{
  "n_head": 12,
  "n_kv_head": 4,
  "head_dim": 64,
  "activation": "swiglu",
  "norm": "rmsnorm",
  "rope_base": 10000.0,
  "rope_fraction": 1.0,
  "attn_scale": 0.125,
  "init": "normal",
  "weight_decay": 0.13,
  "warmup_steps": 200,
  "schedule": "wsd",
  "final_lr_fraction": 0.1,
  "batch_tokens": 131072
}
Each number is 500 + 40 x the weight over its row's rms, rounded and kept within 0 to 999. Layers, rows and columns count from 0. Numbers have three digits each. The size before them is the row's rms in percent of the matrix's.

# layer 3 MLP up, 2048x768, rms 0.0658, rows 1508-1544, columns 384-511
092:411544517516476479478413590497526491510488510518520532467470520473517488462521533533492472441511409521483513428506442538546476508503518570446466501485466530473558492481475460561598558427478503582423478543574536506542531528567478452499471488512461463471489464363538549540488453500552502498565462514473465501549594473492474474505508536572547517489498510490518532501484476482515495495513
105:531462520579522573514498467496509503511500491581529456472484516515450462460556569503543515564507516506460526513456459513483493458520470496494559560507507490491527443520422444510515444537423517490493434473528485428516448501460517408500488508453532482487554492491505509492490513527492512501582511505553526520485484467489404523533523532457555420470525455550494454450474557517439447492530
099:549486473495515489524533551537604479489468473473435469521440480551498548544488490500514527485538525533532484460473543438472509437491458514501463454549528458537580508459476480502472484468451537454582486550549448516551462482505475427468505487505584463451520505487397498509543476426546541548496465623493555526555475483452489485480475563558439436452464515488518475539548595510467530498503
097:453521549488464486499453433465478474514479569539415480498507492462512535526488499524461485511538513514507453501534535474598444519436495489500450553490457475531501525545517485521502515462450450488557469511483495504436511570553467495502505418452594525487436522472450469526486541494454439435541515515444490476524558580463495539447497479458585436561568433503513439445472467463520541497537
094:429467508499438493484481491516486445515482457492486522439543445513500544526456530495466527514498507474508536474483575494430442463469554505560550514555377551489415440509461473501454415506430544520539485483504484511462508484439445504496465485528507499551513500499586477471499523438559584517458566485464452509499453400529541454484542481377519562522507510471478489462454512498475478528548
103:471484511518463444552497404504469495431503434533510498508542503579522549496513528541504529402510546495487528481501508530506472452487485543418542541457486510461475507401526463528484475496418479476429535497516550520503469528459527505513491550419495479459547553457493544514545472501515496439553540498518467499528419440558548482523540483510582485509542533476464560453555490478460448548453
100:471522519496466489492514518493564514528520476586532546566507480440480491433522558471463472476595498524477579575451488521516524486479525479504490510502577480534619494492519514480515495534497495483516551549480516529512457573425459511462544505481481460518520492511451470542484556487508499509529522527491491510559435466446538485511512488427503533420524583550537480518557555583593531415426
090:533533509536465490423553516479500515512483495477444542606482533488518483458510556501541490469540526501475512574562525480472419571460573500426515517552549521412520536431522520445550513494530500476463557517480472517517429515540546512568402531536440464421483473526425470420497449494474559510551560579489485554501479516544516457527497531521455470477456473481554467528551496546485505478558
092:503495533480475505553514543552490517518454515541468523470540499484600481513480524529439451442569534488540512468525548517525582484554462493582458470490506527467519470505532569493502484530460533454471494499520500545434531471468547513510497530478518449494483460512550580534493438567574490542464495555521438486522479541546492495518459495504469493524540467503578449499476443471506505440551
097:423426493519516546469498555541473504427447496423508473535473554516536455528524522438517506462568434450507463527532545505515478451507440522463404502503470481480517440367491574471570525500467510519507533491504516525538479487499554492472476448402516495588482504546409577450563481527498488481467406467542469488534570479474542486484541463525511549404437540443438442439439432535511503491540
092:534521515523484484455468555541432513430449520487422563519514444541473513454582558538443510435478488512527551511511449538430528484523480465499491530532582493508538482464504528518491562503420521518506521499513545549538507546471473499514505503460502487554464497534564424466547487455601509558611509477472493532415479494521511490543497451456469570457518492452461584503480493502530451452560
097:522556519580470485495529423436525545452556483528523411497563495479590449534541498511499489532478563487452493462475514502503496536546523558524446519496557479514475509515545449596460438537529511493528529544498480490467507568442550571503439495474517542533539520449473500454494475476571498537503506405426502477423445552455478492458541533520503479456541464475453503559514484508507503567513
096:531454438526473531463476551560403447514478490478466415524503482455528489503493533552507481487501494475430443527471463533491437496495512518480482536484484510509476460473572453535541575505526476471519451524540532507465421496529526537466474483551444477476523537566465541479541465558508518474513602509482490541497560474590452502507436460528479519453450568490470551519420510542436483484452
090:524530499455556484483501534479501441508515478552519532540466476470524470541520487488430532468507528509455505531570512524498507538483552475504484494475462543505509488499442515429574480457534550492512474490499505406616500533458552458578503553530463413497464469454544571540525571464514472500557552416505530513481518535523500495527493477502497471416460479566494430523494511532476487465511
099:466494484478527495527487531578544493474423477467470408531475552454487411510463390513513536502509479550571516517517451533489422456447543433496530476499539402462514475523549484478456548497465515515479511494515501523505509482534464493524493556445584505503581558456486479470540532482524492491522504559453507459493516455397528398509399481463461455471517499465444528449514496573539459588523
103:486473573433550462479519561416436479498479472531522559453523447500510477519534481502494452550485514461534534492492497534516505572489511515517468529563465566514450510471470434510580511452507576489395525539489538528467559544467545451538426521538490492537506580491502472458525537470442535532519507541501476515508430446440451451500522487487507526525501607540470497633520504493512528498488
101:565444508570520525516493475538449502478454523437470477488508502462469436545537452493476518529583471542459479537466539514476459487462505484555438479533482477488517497523446467476444564459419461443510504465562552513574485533539549535511469564429449483443475503457530575503473482476475549501486584521451490499512554525537468502552467556511504517488449520502511419462530535491468488482517
103:545520507451466591492536443494543472537534544453473505472440540425485446516467445484499478486469463573406529512513442472474518463509485507536484470505569554482428518544457483470554485492477457485483447471440507512585460436529513484418526535469456558522548453521494460436443564448565484548463489492439508506476427442531406599483558515483515530447470520481519451517490417480484470453529
106:528572564527481501507511438441457497470525467463478501507489542480451445492526471425530544545558446480486560480440451541556444451524501465514470519562541485522493495552491532462458530447561425520551487502471564580557530512507527529468558418457486509524490452521434627547447477520495435488499526490475461469455465520489515492439542520512535492513469634466547534543628467502462448507419
091:501440522507538414496553420542458452485516538498486541544469489429458527524554494448479526452508521523460463463509563458417480498572462580488525561440535491512450508479416530538498498451483418464536518502466469504526525403499549495425574417443503471478504533552655569555563437523461474487555523512506557477501454437540451554485471455495554491519445477473467475475569496479516520511533
098:527480603505522520564492424490495453457518528507528410566453505530497458531452464469505452520532527463541480475471480561481495555494447517434495513525501505514554560505442460498458458543488449503541498504397466499520550526594508508561406513452479463532495502558466520491491519474469513530411566428597513511473618535440463438550525532505493440428492480537518485501503470488494480500494
095:518498442540548492483438460465547542506531477457506541494487468464467524502469529496481521535501466539492539446514524531502483544517421523498516446531529540528455541557583497492526441496487547498545494463521519583455484512433438553537446548521513500416536526519486471483516451430510441531460445520492529529459526518479527492469563463509531479523524477446498490494408559560486497460539
103:504512522455524498519464494575523492487462519467448509523531388510512584512527502470547498458448463479453507465533493450579472544460532461529485545484492492552467532451536502492427485524472466480492581525549550548495449483458485507453502535498472528554477459511514510522544441494489481509521510503450470473449476494491510537522459479541520514482571525514468511457503516489473515476535
094:505549486455503545445527454482505574509524525536512527512476443500500497458558460524508441554552568456479498442469472427485488512516461538554520465499489513482442420474507455516468491478498466499450584582458510494510504585513429501409434468535459529464517498488527529498514396515528499490497502497462467534496507479539422509473506492506584474500467481458582531499505489458540467439562
116:434508453457537510505438493492486530432483490486486510516412526470556486441464537461512486443550526532518537465484517438476443469428501516495557553525541553515452509557459481469468480585529538437497485483561514481496483539481448451446493551497507595522478415578508451525573544473464540427561394454474483486493536489553502416475519458547608473380452563473495490576473567551483458518597
099:500532569510443521510525514549499475546589548467500580570439477469541504468468534450545507428525478538461590470503452500512551536464520554485497494467494564511475559461504541551498583506513485500499470460439473489479522486473470565514502486438461538501524462469552487516450506515586509466518510528496446471439523480443403480529474469464477422517522487418524506553463509492492389518501
105:505491526554543452536448514418422568486498544519540559518596499607507462538538478439434540545457503523551478561527430470509480466519492509527468547483549484473470430458511532428533484440497447553479474555452501561524536557510413441494586535510505507486509560484421529450558530448509457463581434560569517504574460539450475459475542506496473532476557464512513502536506412444474429544486
109:508499515517438441568459468532504486481448450539529505468572459500512499524548449387588523452513516447444444521432529579513505430518474548516457442520473527499530510435546489533515531516524477566466482508468524500519476544448542536493587484603531476509529565526524444525514490511545480560439622399456491488569518468475454508485520420433503495466550479574489494538480487503485561516495
099:529455532501467471477536448537531500576470525517574441462398479475621571491465528555490452462433498489504520482467468504505503490495491543504560520510516513491455495567557457555462461503386524526485462477477491451518557490465447462504607415413576457386470495541456474531484473493517484484478495477500530443534461455473488398491477464472497511538592519502544574488504505503504534517440
105:520532478549427499459539455541517499511561599562503549505520433503570516524516540517450492467531479502491523447523557493529564541490473467556481462484497517403496502493399487478466514554549474525466499480564521495508509469469500559516491462563553425495472476511451482506514485496490403472562490481521503456496496500527474499476567488478498466531465499436468471532582508491527523535489
105:531530473495429480493474501497451522484534514574504493463491519469581504485593497509483454463522508501516533558489529459494537513521457469480501499478487407507507401518565525546480546567456540482459565480437472460494547518495476481506478486472513458452489527501515551418521393500576494523487519557506500447483487513470559523532439512483513486562506483513492470562470495500492418466557
097:437443485444484464492491426513534518503531483520460540474501516495469535513510525443504479581432487476440515474494518442430556531443538486527500440490464423479539437506585491488529524476418516482535480516452503522486528484537480496516506419518492471513526407479475559495482508501518484561570444426452566490476454479573488514476480503544574488525531521483583485533552473473494465530440
093:557372563529545497532488533529568522481551510537461488602504523566527590486539512474490467497502501476476489461516475567499503453459544465533507485492593531528502549550540520466548461560461447504568556516449587495496484427488501559478529565529468463506454526553494536504518480506478491495518589442555533568527436501545504480539520540510433419517461454451546494536548506499533591589564
095:519496494487482478400491546523533523434566536526491526357507547517504595508582545530486546475475541583454543507490461573462535474519554509504536511459499512526456526482539435529601477454493518517515485489503536500482509536491497529518437524528458539536445400536539491541485402513487507511495541540464478580454509539560479446474427528534477519507487464488483535504517485534547478573473
094:460470487569500512524586499452464473435530511547492583551476472484520540466532466517489517520465451554483513501447530542457481440505513490493502473494447516528514563504462519538441483499538496440468491510530537528526569440505527532521504474505507475468499514528508468461473534467537547492465460419514481530497471443499545503542495496498498462446559504489435487480495445556477446494457
105:478572530495484491478521530446492483467469466391493481520557501512502505555430479451483467570505509471588476504468459459487460492484492528468550457532533447503485477555527514460559419469536421521495514482496563521445489522505449529506549455497481461566490472444543422516494552515493562450529462469504487497545482521501482556465533508452496578498527465544496445447545550536472397486508
101:463496526380492543493449518456528555465485508548521482462452495488501495539555530486440536522459535486534435536478547530506494528485453520497463462563423472585504439494495459476562523523427491448476503454481481576509490495398555492441535506469449536527502486508451547524527446452460568491513502480465476487438498414484462380474461529528542457439529475482498575515541543490501496433540
# layer 3 MLP down (transposed), 2048x768, rms 0.0627, rows 1508-1543, columns 384-511
103:481471566503511503466558505505517493487475440532473550404472457554506431518539488519474467522486563502476532405487481474520530427496487544467489520462467514599491473483538502526538547482583487543477460471536459603460444568501525567538540520483576547470491443486510555507502433512575507516500503530525525535530484521489509501534501576578560510474404519485530536439465522512538485502473
101:465456489515524494472509483521504600503539499538459455548506582533422543520468451432501571528469519539563542479527448477450481518461483561474444497505470503597549574396492565469499458476535490518481445459590507448499534461480447404520532508578541483490455536462514429455501491479503453531532483510461524473465546481469559535515482488541542416491429547431552472458506546457535518545479
101:499486547540478465489569504484538470558519475537477469486457564465461546552540520460553480559444518496508465421518514482521555568450550439432476547504499634514485398486481559561528556470545521467533477519487534506530471480571531515496480479514528493538479577534455454511513558454512456502526476511419484522420515528491555482590492466491531409490502540489517524522534527476540450493509
098:533512510466522445513496561568574489433465516573563429564503471519524490473504566503507508522487519517522424494490493523469470542513501569512474460419554476429448512512517529583438491475475498515525451509480541505586532557494467501470562455529547502503481519582445446494549512478547511573489559520519478559547496505526494537547551473477520508488460484468527539544536496554520526500545
099:450550521587484469543500445459495507538503525451549467546449537503485540507500468465429520606516499463572603531461525461503477505477527585445580540455529400529453522486531547492484506469456450554488502451491533455458507491525522490576552497495508471457442515532539407535562548496456438469510507525453493516527478514494483507470537527452497399493506569441430548445462447485535453504498
100:561529556480436523522537547491470458518555495523503527519457535510538523493554493431505533481450507474488510561545518536574478505538478500492504543490505529421507496504461492458554473543472508507516530501544440526540485542413526507509481522553560473508471485511547559506492515483510567504505467603486531487535478555506428473434434412424498570531464522542496529510536459453493385459476
100:500483529506476459575535562518549540509509523523541463567554522497522511438462517468479512491490474470547487572546554509548456533406433505477476509553496514452543523433439455573525432379506508458561463535535510490485508447474530509482478469543484555595559461488520458438450510505386459449534461535509512552483479495541444545525495560459503511507574483537426474506510500439516533453488
095:465516542472454480463526498502454533530450513410488494509458474470502504466487532500480559498453522472535500490456548514557519569431499515522504571533435501510453502542531485552468599492557541497581514540490477509490453510473462490548512453504530487497527437508467513525555442513428533438492481515516496482453500468538431485568531592529506484601568549540497506529452504493566486516503
101:545549506555465509453526516485530567450523482463557387448553476495470535476495501557507528557579558446500493505513545517473503474470478542512540487545499503468527514520524498526457478508502501559491521529527548467478511585526532477549509440531547507526464529456508520527543434521503482420515534425541505497548466480521482504461499486546591498451487472519476487453518504492455528505525
100:377479504387535553528552497461495507519413553441517536464492557450559459547485513480499499486525431506510488490512543525531470469466448611429452509499589451479513452420478497481545573429508529555460544511477503487521466461444540436506466502539518509527503513502551528446508515551461437509460508514453445508482573488458543541477534471523526530515456478482535390464511534487437477519534
095:542504548549523529479511532477454534481461467438442553557483469444502507475529444495442489476511528511506449563451505541528556405488478501499419487473464455510508532520454498558581435519520513513491545561517504576528512491422435562502518519461450513547471472541501461483478492427489495528536516502515512506477559559476594465434517549500475545546486496488560502494518550448508508472516
097:512553467487457492488469487523435471492469423515507546515454501463490610429478496516518527499537465518517456487474493434513473518474529538450510461446509524523534487544494508543470460473474525520516476518478491491476498552538574486511471451529469514516504580506500433499553539546464513542482463510504563472551510460495550497512484496480511470492484485477509530499538528596517465539509
094:499557482470504453540547526519544504495506506428480464484535501542576508523571443462478489570557484530484433428429392522502555478423468481497602455514504520481488508520490489430479464511426555504548509513507478531489520454419567419495456513485541544501450448506499480507496494529461551506569417374489519576580509419539467442445460568527472489588551523568530462473501476432577487507501
096:516452430569462533503501472502434442544467495517453575461474535568522530528528535506504412531496515532497534518467459571503582465458530521502532504431531502590451502462492442590501487498447538497540470491545453494583551537465438494531498434512591521514546513483517574477515480475475489504483520546444477547488484508493492566445483439516497480520511454525490492551456494506551410437453
097:512521517541439549472509527476411500504470492481534565534627455471449472505515559495502494507511446413482474500512474486576466493447473477442492596548478445553483508504543498503501514505506500523487575501458553466448458523518521491475568535520533550475493479429558539507468421490459531495451439494450472503473471505544496565452478517516513508420501520481526499418504535362599565565490
099:453432443523500481512528551491469506435573559509438499479551487527478488486537438536504546460505494504502510487464576471474523468508496492574573538531496479475545524498495502515496469397454504499427461547586475457496514523565553480594504555525505545513516513530498509487534467522457529522542494485477463577457508483495482511534495428501504443475454463539446486478471553473506516499540
100:467515501512552533546516512452458597538510484450551571444533503537490403567478507509524504410489471520528494411521479432474475523533528520491482489516568513479490543522517512452533531476527497483438474458487551448500515540576496493445541413500422507523532475417562503444481455504518528461532514577525466505474473583559582514553583474477574451493448495474481417466468461517546486498500
102:487526532499483458457536496428405459508498534529473438527461503466506503445532506528513462469461539480490540467475445431499460482522527514498550507506526539541484511445495471487575502620461525450467433507393530558545511467547464526518478447508480533534487508452462503541520482510475546513548490482450567426455489500500441525492553503453535465489564509541465532502515489419484477456467
105:397519498483555477426461525545503536504510480424512498503427524515418513513501511506452531552475510452486531511527545454498545458487581517425512492571520533483541481524509551519523560426529485533481463481476435537466483454509489491459591408548488477520510447445477506526516533533562522468474488538530456492573506519497567476429493482419445501499560501510424507504567570480472503511516
096:426537587556472495487526502520507483466566534474476505456479421545572436490565472477517528521541519450471465517548544432555507455486553445493525522477548488538488548564499485519561494492503483567510543498504509514477491498424473454503511472534526524569422506546508496496544451508533519480577544480533456455562449476531479478450448527507508464508531464500443499506480490490587556583487
095:458505453516440531534527509444528419496505507502503544484473487565462517479482534532496419449527551496519586514512512528459493479580492508525540429535430567427541522534543497476471466470485514493496549477471530476524592476487455514540392463572540483565469539510458544515548465534544566535507518472529474474564473490529424498472515445442521542556529514517494507500448506467551480460473
098:440472471505532483510511458549557460473473498482499527512534455497488462489593580561463486506513545482467522543445546483563482523443450449467514496463479501475513496475504511461522518442457531451510496513468537572562421440480487479499515471475478459519479513529473473471487563475512471545433547543494513456520483475477603450482487516505489538499490544463529502427509480457604441490523
097:482474446555547514479548589531447487519475536521497491501504493475474473509650529502431463585403494569554484505495501483493528491532482521513457473483486472518467463467544428529546461431451535527545517571518498528507519497483483480535488489476489565533476510493454563497491520502471585572527466537468539433525531495570475484476442471460416501575475454446497476474507538491525503522470
100:469551516461531521425447437522556451458483445431495548446525460457467505512555459522485481611430435425479519441512513498473459522453537530531515568483528472464519502524512569497585478463451572432558554530514505476459504484555409536497434549459504521510540506472504490459435462494534498442555471481500560498432483467461389461552400488542466520464464511565461549520524455550423531450534
106:575496434554588530492461530557454419543523494484468495444494500485576428497460532476505490479452507401568525473496528488445496514569451505499511522488538527530435456504489518530512533480480491502462504460464423513539493471520477527532524449467523467508542541492487515467506528473434487487565514473555491548470438508466463478444539483471604461463514504410486501501557504475419457545438
101:535478502455455515498442505468530441482558503525444511484529550463503417531569497459508459542496470464447451546379495484524494513533526508514507483486512500484461522450505494472472485526476522450499453494471515510484445474507509462557581493549466485533425532491540518519584493518510494503459577559516523460535479466528507470460545532486455487444528565496515437509472437475497468564511
101:495464464468577494498460434495490515460474561425525517469502534488506510495453483436543485544537490534533523511539544512439516475492552560486499487461516506460541487500521480559566578498465462533548492521474494589530518476572422492563515492507545512535547519437482492509492499523418426529547547503551490477454504494427477425538478432516502423442509533492476572553539538518561529473509
100:554521463540501427623460503524521497449452530373484524518526542481535527460514512425467457545485422553512513452411462564511554479464497444492448440521472500489472455486475487493531518570554541538566488499495510545471464605460528546510545528498551444475445493526446518519536500518563492510416515424471457483427569489505476542549484475463435576501472518519530498509466467433449534558463
102:515493552502507477521465530545509450472493496547492523572504483598464484528456539480495543495522508433502456540523485498542511549475565500457499490486489493518481456498510455509485539493468489437468535552508491474559467529557512510530453479516464463560557480503483516469559538429448474472494578469484448501471496478528493494481484421497428513509471494507505501528468537489567473487500
104:492468526519528530441470535467549525565525475511509468457450543472452461545454443502452537554497506540517495564603456437459487525549488465543490490585553558549462470426488433499585454466516468563519489528524503461490474469463471445457492518462501618500513489459499473438453602490490466439527497526522455486474468433561495477476496477449530510498493556432457461533483448560470493456474
103:494465469480513497561522551484516519481498542516529522457502497539505495470542509512485504554501497513537460480516537494550530505536556493417489484573469555498525491505536454575444544506406525505549506527472481581486475543568435545460545547538464505503565479487540435468449455556461486481519515491472566426458508491523529503481497503527495572500562520506485482507545501401448593464462
095:479488534481494473507472420524496501462476598467520578453451543517437508539551449481509512522421518556549478475523508546544527448534496492472575511582475519568447450489574467469496456489493542525491418417436525591576423510498492506442543554490553499517533483465512513525473573560519502480438535456466555451527480504509466541524491395530501581452405492449504487535469482514483479516460
098:540469528511573486553438506467494476420513496478482414499501454516540445439528480502502522491412498504482491458489522484517502573520522464506520544502487491497488465428556517507522511445475454559552553485471468464497524483423493546525553502490484590543486545517520487463534494458499519447507487538380525503540396520494466533517513461536520488449489507521495541492437505529545484490535
097:483544542494501503558456491474543486538496488507469474544535514554482482554478451511511489508410512510523481526424596510560498435520502459541497518444401479484429511486546520487617475514515507508589495487536503512567554526503508473493549521506475507558496463526596529444407523490488490471466511571491511530516611487542572433430500517570461570543515478548532571487529440507520459477457
099:508514598558477483519528488518519427485455513440525448447492498495533464532482493491535612479576503535462509484445522513510433490522484525428552410496513544572512519541510493546485461501558483470527504422524460522527570498564481578517513441476509471486464475523503451512476483456535500442492525519490496549553499524498446519489471410491483531466543597515480493489540498500477420534559
109:446459539548425499535485467497510526530500516538450535475481466499396461522415510491473502521471518438495529529478515532465499497491490486438483475541613465549451530514489419493490496460500475440527437532476466504477521560518493560421471485514492469541472505457468527545430468514531500504545494565450542470528538435468511481468484528474523507487532521584513465478433488482529503503501
# layer 3 MLP gate, 2048x768, rms 0.0656, rows 1509-1544, columns 384-511
106:524396514557489472571504484439494505541535436457503496543481527503509520491479567469543490447489481494488474524555532507595473514488487529498518469535422467468547541484500454506513517595502437517450514509512476467532472489530521540531419500562473475485534491458528419417476492513422457533480575514504513471496552458513481496545458530434433477491499519488489461540487574522424542466500
102:549502482514565427486453491525556471523575548579457435519513494550416512570599491458434455510521554466521513545562559490502489540536468477495494494514520521645580444542484553489572445517461502432493500474491575441517529446497519458537481455535500505482472520463525539524575486521560566511549454553529476533533550504514425518495482453485514528506439474574453492473466448541460427447483
100:498483460525467554414521522474526550479579533487508532526478544478488547539558455498414456405440495493468507466456473550433480498542599538477552508545501451550529456427575457495507500553463542486526519525476472485500489518479569560504484565517393439490581443506497523551478497476539450535506489506485510443561480506491442487439498432455493505520424548481486499577575479468578455463531
102:479496449536508545546396486512491441502464537471551540490463469478401490407510480526506548529519535456533506377414481590504469495480528499523475542480512412485449469481507514519515439572402530554493600535481516403518507506478557515477515571509521461466481467435497461548501462524570454465614515449569533482535503521469500505498500479552471445517515434420506483421460526566476468436506
106:445487472425491455522585501496416458513577545541518580450541553489469554470518486502499581528507492449486499511543525499541588534515513521521486520584533521472526517476576485451550502505457525508495433573552517442464504521474530453507456487546539508491533541515476478529559588428526468495562482497496460524620490582603482545507579474526504456466487518544527395474594580440505445439470
092:475538521553525500525507594491483497476553462519541537507458504485516521496465505531546507501455551475549495463551461550446515505537503518440437462518528455448458502482476478548561464500415522453514427500481481532529562513466541470547461566524598495467450513508543455449517490489564441555473428480515466499446507509534525480544483462504537508494504533531421526520489555565534511525545
088:489486432504523471569466506559497487515479452508581463476604504496492500485452490521490460537535510514459534488503451503485482479456518569531424505507473490558530487560511543499478513480514527582561541482509512496504547502457491490578555554560445530563507567480546463497482511471458528540591525537505463465444459515562499518509533522537415469435483469546502465505445535462551480476472
097:492538569464506448482478497490524505504495496480500545447520540436572478542492528445473479491475461523529549498478514511496455514428530527441487488480497502522444552480529467541503577502522513575513472467505519486449474476492464463533479490500536601509455512511430430498489504484458563522526544544426509561543525514472463518446515470519469463457510514418398468491441512479514494510462
099:504505449516515529571519496484447529414463510466433525489524477439457432482521453536469520466507494557498513525450501539429492496544506504514474513461493543462442522469521452511489470561455587550442443488490534468492580465578530477514471517519464548492540439478475552461494523509547522392574483508501491547505488514491545485471544363514402563459532484542508552500489447530441502518541
094:571506481514523474507496538411490496470540488504445501523472515477529568505520571411388501509478526514538566484497516465499520436527516509457479445560500546526535396455475464485553513561502518437547464563497430534522585433479480501543526513483504458563517395463534480488533564511545519514492523516497478487489477541529491465490488578425462515502483465508539460560474475573470506527566
100:511523540509504382545451468485471500487516480624476492513493394546520493415406470548526500517495391484518530454532547491522434525504487510483423498485471465514563478484475489536540479564537468474484555504512472477452459487491460510511461509483537439551565508461521460533428521562521468522499471523555528477579507500508480567526495488471527517443535509495555521456412507563472488533554
098:453506525502534514505505502537569530474547422515440504543494548497554516600549542484557541586504491460598478568414502503496518480470507462480499511492542460487533462527532576528525545501496483491465487558516460485483490459507507499467426506451531498481554494557552423455528521587525550481440455572477474523523492467473444446521512455511500408501531486457484562553548543489515521481571
091:514493481477452501520487437513472504561532514531497523497510468473530461517584508530503545555495477524489512486522486445555469488478564575529519544536487529501435510532526438463489507503499508529488550543570422518536488573507496460483497463443572552503490514476442457462484482556403500498469471550460468527473414482443510518508466517525486486431473430520504523447527416466575448557455
100:513471478531540509460526517485494428468533469499445490474489441493437441468485464525484536505550450517466485484561525488490515479462542468525467455461424563496410478541461457487498577457463507451519538551423497507441469508481458519561518508458554490525482563505516491532503484484527468515538514574582535509449576520460447523502518485494536471554463450466518465500479469578492462471419
095:423528503413567443513538493530489515476469492474443464536554488499453508523473560483446533462471496508486424487442468514528536532571515474531515487525501560496446442508520491500484531519564516451490522500544408501522505534471441486515530493530533506495442479516497396549490399495520486507495496492434477525478440530546553459506533424537544536517580541469495564539516480458510484505541
098:508463437494500494480469574512495477553509459561487493483510486553435510502495578495495448599484500482435486496448519488550495505455554450560450519518514509509479494459531546498550504472533552518532497509496449567483633513475465529498601546453484484501451483447522520496514498526504509541468544410492519518438505444403525471466519489512481519538548459418526474536518508537418446460464
101:455509439564492363564467463559491464502489496462537452509596497519481529470431468496400528546513520513533428510482496558461468524447475452497538500508494478493540475463521514510486525399489530519496570526492518536423523507474488475571500556533523529452496520448501458505497478546407487523543520527554470461521482519516539425471450546421475499531507472523485562509548547486482483565450
104:532511485504517514528505493566502463530486459504568382506532486476486536528483569499587527481490493546488501503500493510430494509514545497480508523457522557537450527482487537512475510518535595509535490534427511397523460527418451501458473549592538535490480502425440506528475461499529529518473465446481500543576483504538467446548504512529539398562430475551492456420450554516563510440465
093:505542463554424556479525508530535538434454576404537463522440408508410445430542478471518506473485428468576541431449542517512480512487503467501501524513514560461481501511498472463503556505545547503493492495442488484470508492488484496571505483491537554511529477594506447540481495461551511549542488517547571486534513499486531477452462521467540469508486540525516595479505533559523503527412
099:458563423549509521443547503536503485432527552410516531546560593462507537538538534451413476451516530478540535533485537514560595528487477452514445507551521554527448508480503529438405457552526412464440546479527491431543483473485447522481454474503479425498473431564465485490530476571522542398537560576494531541504475533524509523564488449481501483596555550486496517467506578552537520551560
094:473443536495425476508478408523488526489483522449497467512413510523449504561450437426522480473503460509493546479452525457451577513527509473436549503511597510457543540527539506498504426492503471547605546493498488436385466464425492457499435586495478531461486415530530438531537485465479402511556509446456543533539532498588523467488515452535484466498480493475482484532516441408559487550584
098:426531574532499519508484482575496550481489467475509483544466485548620494520482568485494476560456468561522530536566535508486566432496477551475518460482442511545509479446502511485534533455495560491504474447508490535485545532498496497503493568511478498535479485488506519531516501521486576552557529442560501467488515474575514448476530514446506483378530446534463580513580494511504421441478
088:407490501527513535493494464437556468527468514525540504510450464487497484492513549496498485513493459397491459401483519534493499516499409552488537448520457525534425578441496551533541486490447490471483487547515518499485521537483507577486455508525469552468515550541481488543482504489501428488500552427559514490551503469460476478467509469484454539480430561486418520513488499472521495497533
110:493490505572449458467505549480441448500475479501532542499549603457504500513532532507491502529501489482471445447608488524501454490486515454463533486482501499522557511521480447549401495430524531494480590492450457470482534489471554546493471510553506444497522516491543510532495406436506558551428511449521478459543437467469478414483528512484484450528543469555461407452516530502530567451437
097:446544503599471502440454484492465427580541496498480524531489486476510528463510477501536414441507520496497526584492517528499565421477474499447496522488560529465448563501517568455515617499492505491464525428503496506461453442451511431512504502537486533513515545461490474506530535530500516529519549523509489458460496516532549467454511520482459399476508467426527539527476483553512421552466
109:475499539443535476563454506578463517488483425490467523475547505473464405424508537435491516397505514457560516564477541488531501506517545456528522497448483440418557523535552517487528493502522495528542449473518487457554546549460464522555563550521493548524556465496523529457489451487557578508568472560489479478461488490510513429547472519486518467528411492512522561487534483419471501521500
104:472520511532490485496432477471545553523517540474479503478513541583566502477396511538501514515484479473451479521491488448538499531554484530386518449555474480474462537463505486532565472490554511429500413539472483546536433497484549442546522484490518486496517477493530530462517488554473451473494549486430480509518498540471485496546491498446447513563579464502453461502458492544533450480505
097:518495538453548566583502511525535459558500487476443499546600564518449522490465487474519520577475547457446524415475510509541409498509477547415418536538415490536511466506560534506557494436495470550454548471503475559535518506505485528547433479518556548512452493451479493475503536469555496493474477438457449522534486540479433521494539424465512527521451433545524497462499443559480512495502
104:483570541516479439456507581480477519464481495512465532512449510485473546495467566450553551499458474506548499443437455445446569497548491534554392521428462461517487529506478507576521518525492481452502531474519568458556479472517491529464498491477577450485493500512535530447490504510545470555488517526478460524492415422551471493510493447488475424529517475540586481584444505518464502534496
099:457421513563515469528483490508462470512484509514521489527477476469478425484517493488495492545454579503514444520498447480478540482494513622480511532527501548506481378480497488488493441506526496512444484484518514473453422587571551515504500440553436528584477440486506579584493456530548484536465449472532485525534480499499496568470542460536498493530475486519514465541464454575466430547440
092:478440531443484465463474481485512494467484483478464517495463479525513460525531504520506501469534521458451498554467519473535480502548506517502506462515456454523569496496529556536548550459518506527464511583548435567520544564477536502549538451489480423537559562495569515480554481492506560524553532506444466481518557485486507537519490523509483514540511485411529524498552534455515487531496
098:494482490521483500479531513560493475536455486491495516470509509467516565465456525524493456511470527478459539521465516515451471491528452484527591527507584631487493507479573478456463429425573558521432511490485443508543540519466466507510463459497524464539482427492512419515472501468552495472544543507511529487519472496493528493531484565473510558498481542544503534448609490384426514483545
094:523503499501497524505484487555465532528571524475469512496572516441447506541485424518456507509438522455479522508494485449482555558433472486474497491510425484498477473402545524533538460455491456541485507453585565513531521523408451518452513489496500513582496486446565481507470539521505498459436547439499489489482503453540484476488498510467496617517484454440474540465506472536506439557526
094:502498464515543450519526452491505514578497511526463498493470464550535497532507540459450487498440515455532487527536454456473528467468496495467565493480477441431455487537465614528526480471501480506522487495526461455487529525504494542461491549469483582559472502501478542507528518526450536482545533405537465476455529499467557525549481521477517502527464542475526492570536460393514511439490
103:521448531528511518602496439517531565496548493504494605605461494492512495470484439509480452542471510434429555542498529501492474576465521455537454497473523509510529502522456476545463541527416524455491508511508474572490515404440502492489447510572520545482577534491588495482431453476484542449497468519509455561435492542432517528440514542529499500539468486491467476532436475562477571511480
102:561479468449520478438448574489488522527564548531515611464499551440519533532460460475491523608489512511558497408437454542501531518407480509548565482512501471510532459533491403535530443595489542521518510536501493558491520556470532473543507453441515467467553524493489435576477484522529521542488491550553529539516595595460448512516484458488514551531521526454432505495539486443506471491618